From a checkpoint of a small transformer trained on Wikipedia.
Size: 11 layers, 4 heads of 64, MLP 768 ReLU, vocabulary 8192, 8.55M parameters.
Architecture: LayerNorm before each block, rotary positions, untied embeddings.
Training: 416M tokens, 3177 steps.
Each number is 500 + 40 x the weight over its row's rms, rounded and kept within 0 to 999. Layers, rows and columns count from 0. Numbers have three digits each. The size before them is the row's rms in percent of the matrix's.

# layer 8 MLP down, 192x768, rms 0.142, rows 51-159, columns 640-767
098:449494404517483488455541427583521483534539499470497549513524412532530527507535438499449516494447421443522483534516530462487476533566516592450507508440475553497500469467482480403451496515492485503543475496463518557447501491499454475474515515502485436534449453527561489524497490530484481533533512507565556427554491511540457530580524529437562504519463577519527452494567468502440485517486
097:469448534586440463492432516495481492481470470461496398516478472487489438525540439368492477509533497523456505432561486461523505527521474499507542470503477513467498488465447522548512537462482555470511502415462497548533486500553466458448479504474517483476526519479400475514449459577512486457483544462529487462542526537463515526416457491508552494491607512543478512464485532471581500477480
098:458545419490518511492549587453498543487539503497541525487489490465464475539478509429437468458542436435470496461510451490461510553551554466487521480484454534378479532467502564487449529486543535550586508508509504566477505543514483496466525498489611477472454442549540511566555505510431522515456484521541489472520446494429527550483491587505451567504513560474504524433520461426504527491548
093:499523526550466467520412522478499523571492464605499493494448444514524458465562488526550554450466480473519488487421460549513508476531504492512436530460448490466539514429478531475527530504492507456499487508515470436451567512505487566480574481484535500526556502581538565452557543476406522474409472499486471585527488467449500449499450524462497527492513511494526440593445537497508495553504
102:515470522467555475496481454393479528472533505451467454503481467540470489480478429449544467553517438454555484484577541554547550537492551522533530497486493474487466494507510534570480538511522519556466544496526535538477525455461496542502538493640493493452442489478471479475471513514604540510521515457500584536463509521533511469616469397471480549443467461527458562534498464503526469480456
093:464534495495426483507489498516464483540527530456494500523458538536479500514475614526500553522473564476487515442465462536481613507595497597440481448434492478443501472496497516563513516516456454509475564515442461458566484468475497493548521596466521521499563530503518526487414483490445546449490540504584483449521539493467516470398510594513520507506425521516436426466555534508551516454510
096:501460461494591491471551473426504454554522580491476483557537437499482466525470464473480521525586412528528508509418487542493485473523513477529499481531537465539503522534450481461465455487495539367390487495540580604545403473470510550484513442463513561568432487571494440566577537543516471480534510536541503543456510542528502529557511493479517569498490505510539519513431480512436422477455
101:539396507468514489464498542507492444505491549553485494476480537464533482592476426466450512494485487481488480559465527506441484498498453547498505485454572582503455510467594492561444537466420529447461477524580493594544482520500546476466443506453467432475470424559478484432518489508501549511504391475538457470533474525548523565547495487474481519535475501473573537510522533454490501534419
099:509476456508483484479525498564510483571489560525521438522436520484466523438539470502486576476459509498478509536575555510493486469503455571589515550477526533500505530503487443567520498492478480445485485478476469535567506528498515452434539420547483548512602479414458540504437514532487477522469488491558519511500471540519500476515581537556515467547561471439510564481472495522542572459528
100:506458464466491500583502471493463458451541468500504497540488491470435420530496432499528518591596551547520518479401549478463539490498490522484505475438487490568490451433523510495455510536509524507511496469474458504469465491487529392514473494512398511517542546478500537445437470486502478460541509504504522508590528501553508512534505496503501474551406438484472477466556411485550450454492
092:495463524484548406490442466460523480528505475511495476492449553534517477496457399521550505531526526510490559507472504507506604455473492530526474490528553511477537501477452506521538457562512470489488450530490581531435496544496520524447483526566492451509483505486530528500472449497483573481583568444458491505469505445420457515451456498471464566528554530478504483570486541504492524510473
100:478485523590559520502470534444473483518493450519517532485397560499499482473531556512508442482511466495576563410484466446470549448444490584534470509518527530527477521534475474482503531562508489545519612567520503465542576484494544526514442416564533516489427488430530541472511541548480501463504564440401622541512482512513474441488502413508545491435508503495473501559578477526481441490500
099:474524535570499498478472447555515486525484509512477457488508495442529531498491513507525578536515465460530494526529492531435500500566509506542549527485570497525473504496653502444525500532473480545498475473518550465491479502482512466444504473471504498456527542489357484524482506518482521512511499596420507450540481476492480512467522438461501458478564554553471448473501435501530480550446
097:473496505480537471469521505473514550480483470457527403488580483509473528533487454523558471475474508595484502495488470453530482587468404498542517518509500520555510498495456496489565469484452516475354473460516533522550573503410515470553533428497541505498433506477475477477560526487597509551512505497505544450501515535475452544527476541496557519523423535529531528463511472466535507522546
097:498480459525523481459480466516513575481464510469508505500517518512452422438483510439512513488456469516522435421437495518520408499441457479552483512548511505459484501483457516436481525481479435497523561556445494399480504480505524491533469553443556537616445540509519495449512538515429546526547451501573515487489453495507465492599483431546564518513545480464506492472515487491472550519561
098:503520534495530467476510503450385468489554543398508471534451528458589482475482481490491458497524497493540569497493504502492597539457492546564555524522414522498444455461443457485481530532596497516487473519538439517491451492442550488491485515511521484471508443503576497510493487513508547452523442501495494491467496520506481482469497451507536530496461462516471539539466482479559522425540
098:491527544515534497559536480539439510585502482511480523469560461511550421549520458500438462459482538493555494515492578492496515538550472564489535456590562558441534482543524508503526475581515507471507566463523532522509514483509429492514496414477510565533494517556433473491526522514594550470462473534446537434527484553455420513477448521447504435512449430512542470523508478444558549459546
100:483545431534569425479515463501615548541480526548536490521537562517531508540454480492463470515476632470502523461584466409499589561536538462499561532434453474534467481505431467484467521508437567533489448487551498472531477461470502474503429547506507474539509562451447453519460506431574474546463525476531504517493532585503495514567402423582509566579510510532506549517453504480495478459540
101:461519487507518539547536458543519522433508573466482482397515528539515495442450560516592524466501462501495486438436515453547494445505510456560434410526506509530522507595481505563530528504459531479451490490495500440526519505516481533485483453494540514549492493422479482475509565512454512534552519516465419468504492454461502427499512479611564505493542499470470468513485497515490453516479
100:561461548529515525428548448519518520487476470449528439498516500569531486562509527448596498525487510532486522492544518537494476497439546531466526549506563480469554497478501553411537434458535541481470526479538465494457492477508483514486534556555507446443475404514558526507458546525570558439468529499573478540460433472524495492563503525535517508492489540564526473540558486520551464459513
096:494481513483550486460489456550515463544549571568532546556497521530497519451509443509541534591467526484520482493553447409542467537522422521527548491439491511503563458517449505576500486495456519560420497512527550462483459541438503510509523455546524504482522458516482448509504445494538497460551535540519553501476562551488496545461555581511537506519518528565433525495497503519445475555505
100:436476467559529481494533493507524490465509543540487392515547493494491506432540455527495485480497563454541477424494483506593555522535483473555500518506525503534544467477496503470510495410484522550489446487504487488490529513460554517526496433471456579527565489551553518483561553527525499568483525468609485475511489496522454516550445593514585536475522463453534501506424488499512502460489
100:504539542498491497516469548436531516544496505519439502468558528482516515438525586464523479527443533508520463434487488513520536527553570497515488491454511499455436468517496472455425470497516499513566513412478532471567500544529561545472543476514566533490514510441454486490460465455460573494493571493498480467466456477481471506434489501454457483422537493504488442473447507476453568513493
094:517481506459490508492461480592535457476572567496543589546576571468475471455511554507433483494598498365442538614479419440512504464553499547529555512491560474456482509522549510535510526530533539487514576464529475535440429451488466519444453515505425450404455543552607582520501538500446440481491528511499476499500540479525461525530510584529436523491516467574504527514439545474496487553446
099:517624431530498482509491460490555538507551441488467588539459549562539533432456567547517488480578503479492481510513548547505405474504523543479550489507509498532444552524491534459501551455424538531467475531549567500471517477439490451537495516520488532402516429482479452484513519535523470474550486427506479520516526502487588481462516463476470487473477494458435456469471503459588501514510
097:490497502487473553479504515455519496462521511485551530503442381476438441480519488568484504547464549517531523541471474555603403480504449546544460476498491453454468448505472580478518493465519489488492507511497455475454463512511508523525486499502514506429515541504496413487474466448519460531556521500498513459463416509461496463581480431465505513452499496537493441479467459558467488495493
099:449471495509526440447513527493566496564507540565496571483534534447494533521465577506427477475459524444588526491524436482465487485463532522465428474491517493580476479474519535566518529486439505431432423486480513482475504446512555486493515503529525519459518523537414493420500486436495460534531534501440451490436536558514539507423497432498559490543560529470531499508540472486467572547576
095:482590478506480445539520474505496435526523493550515598530446505477517535521520566508450462524453523498438501500462492461486484486481520531534454520496527518407450442589549512504401491449441486451442454441511487490519533495458504457431438478488464475610516475589407500498531487546466522488566497462457498488446509496486561494450496421499543565517501531473459518516576498479569568584516
099:523572497459508475544490466528521426516498532523571519607506515547549529499492542526497500451557484444495499492455489513510460546429541500521484437469439546436583520415445502475494490535483592508486514432524482486546558491558505471513496464465507533509559509500478463516526441492505475492482449503525455481469541458572541510479484555472433496499535533524462500472478484483514520465523
106:529523501443443487502513539521541486434456502513573449482529525469474559522408494475486434464425469463483499432546505428423496501542444457496500605465474427485461498466518553501466493519557548554612483495465477575494453523557452549579536462513560492543478497468522518547510515435507478486480510525497511448505491528502473487514580466494439530427470495500546494534523439511552528428442
160:545414516489599498474468455482488513547476490529494520485486540525501518485464547480512522484576522425519548522549525490531508502499548414523549531454555571474567557510534464529569482501516561435471497558485499434490466595508571547474516558537540464564519491452503491507477522480410524457510547506521455523476522542482569502441469483436440508579539550511524486572494522598518527528483
096:511475511473471530498549571519472456462504517525517454371456486500565487455474506558469479491513518507438555480498493442569503552563527465594515449488497533456481445544465542498472477490544437544560494503546442471509457512548482525516477494496476479544446463448441519526445458479470524490541502513555533515462523508522477471518552563483465482565506494558462560503423528513529455528494
099:461480507502509505543541519510408536528486427485419512579508444472486521555504574475446593482462531475488440532535542493521500545477442499499502495545498534527541450589544513535509451501510529511458499431553443481523463478486443474473514495553526516499482486506550540515479511503499496547557458502478554553541529480487512526569534557518582529538486450424576513537502484473574479470585
101:526448528512537525496534495573497503404551527483482477535454502520503558468509450460477475570465472487440507571497510575474562520519548554429482498468530453502455511474480545501543576534513475479497449556440503514443498481458455470485428575509502511566510506543532508527549513572438468569514505486511488452441505506487467541537550464433465534519490530509529548522484427516535504580478
097:457531533498511541476508618488487537576437528498464517522500537425491487480585534529423571496372553593584499486482443398475493480524584524463529486512435469529491502560433509436492481517498467498539466463485531572512538469549480559587503485513456465392523535524552548482536488518543480484481547490471472552497528521456519535449481481511511464491485375558501490408451480525490504474567
098:494445536560473536532547492419538474549491480567506459441537528520506523509445528404526546439514454490481554423597485518522525529447539521513479509528577557556494477416453543557533522532498550433526542431552516411496496511548512566550544579524466460569506479457428470448483507471558501480536560537488462515491483473461496514539553517511448459488538463404533504482545527536520479507487
100:490457500464493514524471521456489523554526526484571506451514641499510520501533539575441488498511545504464461511501420445499505519501449518438519516470432473500522445532487543432568495573572512541572538592444388476563513505446504466489480470509462455480503529450462524504495466428435435443534471475518542560570462534481532490522496494547482467477587452505512507464457534502531494521517
099:522508516445524536465512535574482488518470485488534450501554571527502484450557490459512492437466567525510495489469485466568464439439451463446476449457432525517506484485532552548434525536441479537462491506520436445479469462579524478494514560435485467458473556547495522548435486522438415480440480480444540480436502451426496475506529368462512527568519450514465433459443474487524499586529
099:489463523475505443489466481473449493528553440518461440545473472548508509516475539473520513521538526513557511486505558504502466501464467494493573423477545462562483531496520528523475554475464497528578497455504507490607556469560518476438527452540498458455514541493450507512506445505511485518505470471458598437490501536519493524523522391536565499541516497526467489514454515506490497511461
094:496491481507538473497578470408485575540471400494492489494531519535540509494435575490488420509518479536458558500479473495463510499514492424497531562529507548507433505455520441463481480459500491509546542482509512486515492521482461531484538537493556536441595475540566579551558512449621495495481504491541572436564460454477479448511475534470426498482470489506499580549466525472509476466470
093:477489539503461438549544537448434538453515481484541547473466499552413485517574513469523513578480541506482532475492504492441435438494472488460512475486517476477465506505573528514521422578504465545518487476518479505522492455514524540511476484471467510442471452442532474493537529460499502508506502470503453422424479515490497470465475548529502509540400485513473478478508462535489488459534
098:475516395474563463518503485571500425505411565533522517494510441493487514468499564510493520460498557539551487486525594505499558550493456477492472578482435501519477427505489490505494477519561441456386449457524493516484435478480410498488534478521505478535544481486489551579448511522491447516555499472519519458568494555521529507520493578480498558534550498458534479439526518514474527553546
097:470562506487521489564429473441462501523456444496512492511513462513533496442492573413573504496511508504485496503491572537526413578548491472509512546468502456498553485561497556503477581503494524508425516507534545469444465484552569479518494525482484450524460520444520469487535459472475477437475533451487498489475454594440562495396474489455541468575492564489494505593478504501546584435517
096:501545490530505488500495481391652492560511567446551466428531502500523468474533427588464488493496567520535483492478534518515468489433521524512503512462491488431493514500499474514504524503426520517445549555550528569492563505411537465496497432441465564475531588543553521443488399498504411449577540518496473542461519525607449513534527510519473576485523533493506503507500528501478502512505
099:549560455512505521513523535511461476513552566504543525473566435457461460524539545480500449459506572537529488511503485456521500450480478502418528504546546496492536491443495488522468547434473514546528537481468522495463512485525486529419513530525506449476478518589528411397482530559532460535490564463420573477504482472496542501462563590464548583477511492558470526440516485582442486468577
105:488506442545450492484525473548481413552517494457519552444502474547425529462474543540509492517461501461448532499515440540521560506476463489476546581524489472466471517385485542489508487454484566509476536559532503469516446482497491566438516497602494530431469464474467558472498526485442506488562445446532533535505469446511490477529475439484488525552487489416500547430506531501477520528412
099:523473499503514441470534538481507450464422549479515544525475479522461468511552418566549465473466492510409474513469538472447519513495532495471500459469516480513500515461523481611486507517455490532481437475493467520575512550506502488552473532447510475520427478437504536474524457538587520447451484513446436542463548505511536515531487414501503460478444477449528462589492590477426480520476
097:451513438507495468531530486435527476484506519500532544499516499482471469518571487517520496479560550489514517509494548495503436520500484453488460473489550469486504506508541442486428523485516515467500515539512467574505467518538509561465551449485477496470474496506571519513524491456599443537500540504479445529549479465410471479401438569520458565511483495558546454447488550566605422518518
099:483533457459571477504530463464496510470482509531486442490491513518561464522504483558594574537478558513450447549497486534534474439526421464524519501507471459451560545491582466461488570489453506460457550477462478491492482473515537510487471508543541500534624561536499467472472583514476575489494405543527494489546514480483464514523457577490532388549498479555571502490581491517496462477522
095:462562482464536484473565503509547470537504500428492432509476512531436527503531469471425483484501528506497455522569413507465414446470484505534550431487506550457470461393580487464499493481486505509445490502488450528462530537573484524494519466503540512470553460519503463500530470470513529489539484479493548495529472532487472582504468558506478470469466543436512529526541506513572493527515
105:488541525505531574575473470497463488561526546532488409568495417558490608499517473516514471454507450450500507538488507560468507514485519419483432443459424467430534569583502468482478430463546531554603473512535516512522523541505505477536515596458483415446520480562480549541481494524508509491451457527558440497535468415398482476436498509435453512531483508502394451498536454463429492442500
093:484438513478491452495486543557555491492462534518576495450486546522460522488507553444534521496523552499487570475577456403542530492524529515544521550569477537493567486485508507506524520521469484505529456460498471496471544509492478535534444556516502585565469452496620579560447518582470456471536487463508428465505540498528519526572476466530507494510468526498466494555556531510399487520509
099:486520519504493592418503513504545414447464503567547515532446467484510536469451438460525550481555422488626546463541499499496441532483470470493551458529426534494501439544472537502533516561491438469477498499551482463558445529508467559470513457482496520519548555544530590520499491436482502485486470507542474492524558523522502489439482492546551445579521504524532508517542490529531533525570
102:485547512526464494519562483557475470483479478509539504538444524505503582538441514505537506497521498471476520499567481542464475506505424483474481560518516526573498439519559481492481522519420499489470538444483521547503456483516513430549484480448541532540558509480489481563473508481513510437549534522516423509534564426557538564474468500530539502574542572467442506542481498504529488528511
100:473519513479483522461498519483520468517478481495492548511436520509524479521534524544514524516485540500430487555493480522496474507559512551472455476518510515441443471515498538515494515441512473465471417502499452521532548491452497446455540573508481580541555513529534565456538495568505610511539504444493466531465592479462486485493462488503530477501489541560465494432488544490580487532516
100:539535516511493481490499589548521526467493515469554502477526507457484533536454483553502474554525466478427499476397548419596470535474520440482515438486518484416542520568536485574507570433526518523620450562506486537506459563452506492504538566517525590422506492559449536454470512496552551391479478487534559485540490548499530455435533546519479452512545497489491489533516496502498505508487
103:538455428464489538494543484493484513551522454469480554469501416500508475509500518541481526563527487512503486496516536506504530440539466470476518457542516483583459507590559498472631469503440496450454442545528469462467475512538518500437497486561496497509502561471555532492498459518532460464402557464538490478522527496448538561427547536470602453491573545516490446516471484508495519563535
100:458450517503416467486453571482483458485441431519545492521464569419424501526496507528447468459547517518471555465462509374591508479539489424475451486476508567472460537494448541542450491527527523494594539537384502463504521518471505475540506436419486518465429412490451490554482533459531481513486548572484497461483517466500492482449519433517520501447528512557502476444530532488562470427533
102:549518483511493508503531546448467533525502388464487526480518518479482508427448528517487548488451620497498498432540545552542511517450447543520481534514477466424515540476529417482538512468480526489510469445502499502486499519511447526505458473452495448400534497515494545487528497593453514470368512546529417420502551489529451498527531562440450473514506496455491458482499436469516422567578
102:453512444555454448490537569490493477512527516500541489529424529530482566476536546420507535544501508516483407495505490582578476591494479494538491477545505460519502465532478485468510533515418515424403544510557514461534526461595455457509512462479515559485575541522565442500542581513476533557489483439500507540481470482490504470476531528496458453506540486542553510472520507557563511571430
095:428554509532516524543497479511467577489458494473488474520500501475518523491588473491484549514470451548495488497477519499487487511539521545498466448554479569499458485512586517556502499499491405415476536545560440543542562448486481501442472484524451559508512474500523518480457506525505539526493500590438560628515523531451464523508492438502545521453550517406470503544469529445504492435501
094:501496537500491515536533436543462496447560485501430426527475478521544463424446563450480490463465508482461447558564441423511455498405520491564474522530458469561454507544535473485574505455440516479533456504455457469507526494525403459508543562554500481560486551482499545517500452507518569495504424496547522485497509404510539464506537551562527502584486473460561534465497488459493486461531
104:525441509541477492532490490541480462518508516519517497464558439503508520453533493436435449454441515559495456508481528551511548596465514467478523516511482487487493578566512509449479445518476518566522525502519471455458510537485492502547519459535534531404466506457577486486511492526512477462459512452567485494545436535549453500594476480546523455537485515561521543494521511527442477525485
099:481550419575477518549401521486467549534462489541512494568512436545473538533518411491569472530543498499532440513442484468497555515514535478481531547505581459486472505453446513455477479459579519478543480488462479574560513505521535531507450498559491574492521498496506573523468499470507507390515530511472624486470573478422506511557500413510477440446528435479482431454437496464479487439375
092:511525533481477574557456513481482486513492535511491518556439445464534492498466526450496502523526503565534560481594534434514419459502534470548509555515499475471495484410419429509443462505479464533514508511421502589491518530618471519479537500550528472456522437566508443488488507541511502525476466491502507483438462476548488455526541503556454463463415514472502473501494501515476505394440
140:635459492464520521440446507570518444534543487511550497511481469513499542457484512489500530526512502812497565504478482434527445474516498440537488548505464522528541493551593554520520515511495457451500484457475508514519493532492482547470511561583472528596558534562475502450522497537490463468568518485512532508539460570493423529540500486526508495489482529535557541528484557516496481544516
099:538472520479459513457520526463501545461564597525528560514481487485501474538506474454527520510510544471518544563509555535507473524532529480579488482497543509428486499465482528474419481484522472546541556505423567408448496500486505535473542568506435502565528536502421502437577543489480450547506586518411529494557471513542463484463480479442473460466479502529502510486413489454518508513408
098:574418557489520494553456424498493545481515466514480525472577552596436527476547409485580512493545487471426472507462459528526493459536530487452420472469533458514490490531454524543495504458575444531525537535514563415461534516507575479447462533524526555537488498495486463453495545519467477441533582476544512500533476424481481502491526526516488564456393473470472497500520489450476515542490
093:503515537600523479529403543474506463503508496553527413419416475412533517490474499469517486539455485476422470502512512495493556491483499522496522457464456510493536511503528531532417404418609519531537533530485467445537429554466482537478520553484520531607490482485529455537508505504546460562451528447516545463494532470525460525465463485504463512495495464513415497487513510505498527499443
101:539580502469467446478496532389479565527457507501486490467529538515478543474518544485407512468499566515468534535505497338495498439544467509494534450510526551453458557459459474469493500441485495527571437472483533489478490515502451510500510507547488476431533500512475452464578443462497455502573545495457501464481499436471581452474531527444446532407459486548482493568581465494492449501516
108:523502500518519585542546490581513561486474482551492533500541484468510552483549516530525485456546483515516417482447492508571536512545466479490453541540476516467447484435483488466497417538456444497446535478509492525417468498485453495487503515521459460598421452507547481499445550489498527536524435532467522567565566546459516540439473507470486542508568449516513459507536507519468539483515
096:443600437498492481501468573519451395493526475465478458525445495463463544472447492521502495467502475511483513545463518590616583535404540495500512514503472523496512500509534462570439539460437476518499491464486526538530465456412484514461508585510463486453481476535502507567446556543521524577511489491536434438524456488533542434496521496439497478492470521564512511515521524568544527559515
097:490551561449500428529486572458431531520509508511482486542510511430524470476482486489494470592589501500467480517457544469509538594432507581518519465531521502555521493544508565513533524575524469449492563461543519456530509501505451494454441517501502439550532552504503483522474536507516485512554475540504548500486455511517441432560536519470515401471524489449500485507483481523466531509461
095:539440450563483505469444513489549531527516535500539469512405472463523561482475467570504472519457526446481536524466515534576464456522529519464473495532479549559522499473496479486453491446517528500515496558512457439469528520489528530442524478572546483483461444530530476478453590465516515519461546473432585515519503518429519456483471367566482565497462427438479499509503499493391452474475
105:506446481500530469520550555532486500460459475481528478539619517515498454506454557513486545512532497553504460485459480533473459451468461493524516524531469523585526564516452533579487560478499455548486594498480564575472527526431494536584497520468510489543432459440423487506509478542495506432457497551478453462535493453440505545563438456535495486520540458519492533472499541502551479529507
101:466573508546473543498512496548483486432482460520520503511578445470489527533474458493436475433558497535494502490499537560491543460515494463478524421491468495515546443517569484466500451516527512459499458561431499477534438533487472458513492526428474447458536482464470444526533448492541456510480469517517479506451481461480479499516477551507424585476570505459516538445520512484500467451458
103:472495527452461429489559481584505478496516488549473429488531480521580495520463465509500446499496504525521493543479532533478509450542536487498529534501477456509403519476501476406454477546498463527563511489516517469495510509538499481492511494537541429515474548592539567501462488491480499454473463505499537549481499445455445459463554452485451487497467498486442560542574464457541522489507
099:531459597466533495446421530571476553463501549513430459521481495456481475506414564500465535472495497477473489466562520541511527487519566498496473541504553493520493511482461537463454465484455511430453459536508428485527495527446506499540553481455621544526480438442490524464494470510446474485488558588570434471501514576636557475513477494513561446476511530490530486553548509470432453450539
096:472531451463540483519525480481441516462526495454535471542454487521477520512486495426472494521528582558521508461454468511486509471459495478515503500525536502488478472451436492536515515486547445583581522508533459462516545521501487471469509576450526430514478557504422492533485460534464491470465461549576503453575436448454552481578558566502444419457411554497519528499534554502501499476587
093:525590515504422442501507583522515472467505386507486490506507507519505466513451467461442511563463558548442498533486508512483508497422513442492514457497481505475543471472536442482486500471576466492578439516470502493459525518470511488458503549494478456525541515568559509539504418541600510479469484473467471512533486516548455462383480523457577537489502503494519493497505505496542424506499
103:424501462516530541476432540435498441502485584518510467501475554462499497533371461484522558492549458487541527420531519418529550379471488474556486556501476540513515474491520465551505533447493456505478468447537481456527508487509511482582455530512522508554466387480499475444555538521533490503495518525512510462551526405523456551558501471451510429521562468525458561479561551440491452477531
111:487546403506497508567554492474526538530410491426545511535525531561446545489374525490488550440456522424486467461467492532464460532474491536526545485469530550522464539539479413515520506533474440436416547482459492507492511494511466550569566454513493552551464448556488462459495560518512483548526516458484457494502545465436535472445518501495424469467532493508477525522534555515456453463520
095:501561529458516508458459486441519533498526571482476441505507530541468514455496521507445498567457543491460528557596480414402554530488554492513439481499517543549518479497572538560460557541449442550490528520542485512453532509488455475492477521435415441530514441545493460548602504487482473594456496513494561506474521587520467521490447452489429406497486468597474510409553490484574517491490
103:516470466498510473550527452472472576441527453495471439600513472501492387521457554447531485545524401469479505524552548462498500523453563547479481503579505516537425563526475483453486434451471495508538532491572460497538532546484503547486500465478515519501519532507460557508506469545608480507427481565448562508474467460595466507439578539513475544498480422490511496488552489442467519433498
097:500472476487522396463562557457481495440441483449454475575439530506404568574511437539510557428533495522425526527514518434570534469471484528477565489504533539499496557440540496522443396483480474494483510404532522458493523553472510528563496524481520508490513488549468416510524468463498532494560515390538513460527528495501524552422492557491478447488484526544460472558496512484458479507528
104:497557464480456517444501544450504525524511506531499555479540505440487467459475521521432478534484489525432548531482573528507518438524504491502483518508496547452480514459457507477461557411522531500590433428399544506528437521505521527475580433436526529611479483492387513487511517467493535496502528609439500461551515491494419466485508493461474469505555518525486481467540437480477522520463
093:523466468530515517482516435541522481459580468520455479472545437504521486454427489585524507500474460436463528471483547545430444525500501501504507482466529455498513442546490527524521516558473510489483449558491486579579481467499510483440475515444391470602552477544543471538522489496512438524567503489426543492565485515574511471480475516538501445518494472522509498476473465518466420526530
097:462521486447531549509494511560490603481397528597449562542558528508496366474508546477532559578481535546464499471432533454513481512480536502473509494493496517588540464498560506511535415383504510490485477447413507505570480414510494529504485479442531503568486519583461524496525509524553503549489482567505481480506533500571423529496500521535467556499580540464532454489520500494574489538553
100:523463553487539519427533472417478458522507490551453448468482505532480507507456484514495449503488515508472484526432455466496538426534506491498419546460553512496467471477523538418448461550504425523578515517471558496583495554487469440504529439493469519531474446448467475513452555501434546495488568532430533511459491419529545546416524462489484457432496467514417467559489523481502441469381
100:449442529493495503490520455542525453540525559499473469471431513555538507435564473523476490453575495519479506486474583609516462463486537509574517552531508470453519457572495446517531492460491491536458463455494516541495519449486512509526482532571512524465399417444562421511417464531514544519533427456525460559451490497546457504625484486562550473455475484459488553476521538534479513476491
101:538480469475474478500417497514470509544516518533543530485505488460423497513560458521460447564454486498521537552526499496525551454560469500494456470512459471478475567510501530518517479468535404513488460470587464486479484504523519475482520549539477523488493463500474532487473431466603438491415529533467516507465563528472443540370417480457499471460565525472490437520560606477466443513504
099:488543480438553543486504499537471515578519400529467571462468537523484510470515461491494468520486513476511539480430491583472492478436506539471520543543560477574503540566463510523502474491547445492505466544504521506482476554594482504522490410554554459392513506468530456577496473515467525488483541462501480515451443466510509514524541472518481544473540523504452507449469533540469545484447
096:476535490410484509526504506519510531564498496488469549447585515511422472486515471513535457488514442499517491421480486507497541443502509594474489537535483492440512543526563531463456468530487495445539562467475550558475505474518537458452525528545485428476522495490532477513533560495498468533517456544480463494448479475433532497563569464466490466516539443510503456576542451490472583507495
097:472513532504441478470489531437491440458571454516484541454422539422574432491548486554486532515572484471505528490507493558479535399481547580496531466451449539446470474511396477493462483456487473467427500533524540522451447470529422411464469506425445502501489549484534448529522481526529522535475494539479487536507509501541570466490448542498557531498514459469466569503547479523508560488433
098:514421541536506541501482469518531474534529550469463500566486443488557520519558528539451466490433482551476485552463479566500442536429435426506526517519500489490480459478458494463541410526570555471444451525540494448410468505464531522495514471505553460470491506456508447579472455522468450520488470533551590457518500492509489511521450460535512519485487563478521553523509473537513489481550
092:505528515567492516533520481535496540543516538544517531382545461409553487529483493518492511437466494536458395579493470445502442493593605480527462510489512573520577461518500512492419446533531470495547462499545471422551531509434490462505499496436388480509497483431467514475522484478539481400492469481463435497507526438481529550422555544467549533493466472522513550466442571492473464502494
097:546482563548490459541498528454470418569543515436496516476537488517585513540481471569463440492507515532462466560535533617531471418506481503469509525470452499478539493534443468460517465550516485538480451501452489574475616500505484474530434429436551554536509490486570526509511471510524489383439538478509502470480515498533547509447477592505485476520521498519522498481625524477442465532546
097:486514525527555572550480520487461509481529515550520533474495477530503487484489522405474453606506483365491547528507470563502482403544559499506544530548460431488540485475483540481511439465433585512556554473433501576454592428477556470482469527512550567548496523528497562483536495437465478437491475523414514480556514482511493487482557447558466532559500496479452554543506472454512417473534
098:473546490529490517535542548552545429487533565482531460483504553575484490481480507528443437476568487503443484495489503445514572462461447533518477473564513554539452540514538464547481565555500471508519510517439530518531506556537531518419492544465585476468450501527483542506462634524453473473446581420403457496487527484483532567427474487533500475538514540424552529487445505509526510545522
104:527536520524518479508460494472516449501544418610483525443506502459426485470470503482457454531499506475479516487476489523471516481494528456461452515535513418468427512535462485477467500469567485491527570465456499530515535518466540476460498449458420492415454458508504430513494453568499528474547518557448478538477438431546462487429409436496429473478512451515540409556532437429446423544449
106:527536522435499510499514505480485442420452510511483403534571547547584560473507495530471475497520426492507568470506451438445484511505497463480445518468507507521461535436494511479484503501641480577594489532511528477565530535559526516535470462474527496446498510514505461471461514496522568502484465500501525469502489475496448423548536463522434493513510478518478529477477456467481453507412
097:521462546489513558458531438501476508520465566525476542516533578397520538488546499515482481555462491546523484512516498485472496530517548547467508485484469447468492583520433488478495473485559473505544416558561508469537516557521499492552513472531481524542552479519522481437535414500468600519485601508463486548473525502442449505519498411506484538473561554515460516423469547492519528517536
098:438508464512499527528425427476485504541453475443449458491494476438533480499519511443464531467421511509470524562526534591433488440518478421526473467454499521455504481485475491502488582527505510489511512429518432497526459499425507498536513442462504536522509517511539406470462514522491508483422425497538566492509512527450493527420484508545516495534498535491496522494521571485513512439449
101:548517527501522496497558511488519570539529519530506528475470473456474491526508457537475452512562495497535540474489510499459522532469446458496515508447506439475466504513591504535478500476507520541481543553497577497566423512452459397513486421572497490443498527509553527398494487566516492505481525521455460500464477565558474501484479401545520493522464557523545559570486484463560505553408
093:481468524438546537526493523526533469513501510502506453553465531542545540509521468515528540492535499535492484435518582497490471543478489543479499506479476508493478515553452544513555506531517550595507518511569520517488501520536463474505475412467553500575476504476480452557492507514457475496520485540448515516451473554557517524527462484518532505506513488473500484527483490509486536486492
095:548470499482520493551507452516526502487507460493499509451509568538476478512508591586486502521493479478453477483514474503485487505473462479506463531509477476541539487510582570540524405485494557527472482559538395463523534445443534481489445578483526521492474612525385525500579486529517481508589496450490461485465482542441462543585543408472494543426451476503470484458504476525465472492469
099:494503540514498504506468514479527484421480466468477477594600511522443548449486448539484528484533518487545497455571521528642494547476548441524492498449472478575543485531382478520467470542479482594481525423518467595615546487456503488516488502470506542536510482461454472497586532494443483545558469549516424489466461457512492503581536509429567525529493529553482445584543505470492551529569
109:472504476440498489527547541465569461447519547568502526488494551471449519568494473443495502522512479482461538578503503457488468566511492550501488444519474490525404572376508518496494540506559473578527483456454465460492479548438469491528523583490487471509525466414464575537529541439447488553481508536508525501397495472466454498433499564431496513510473457508468475516542540540425434541460
096:508516446488496473485510452547527565551413539454537510481520513430495437480485479457526533522536441521552511486539476552566539505504506481533538473445515463638469496460488522431447463480508569549536524565518505550513511547500465466527546520459511545524492592491436424517556464493531446542570521527525529482485489568564472513517530520501532407531515500434511493521463431525596465487507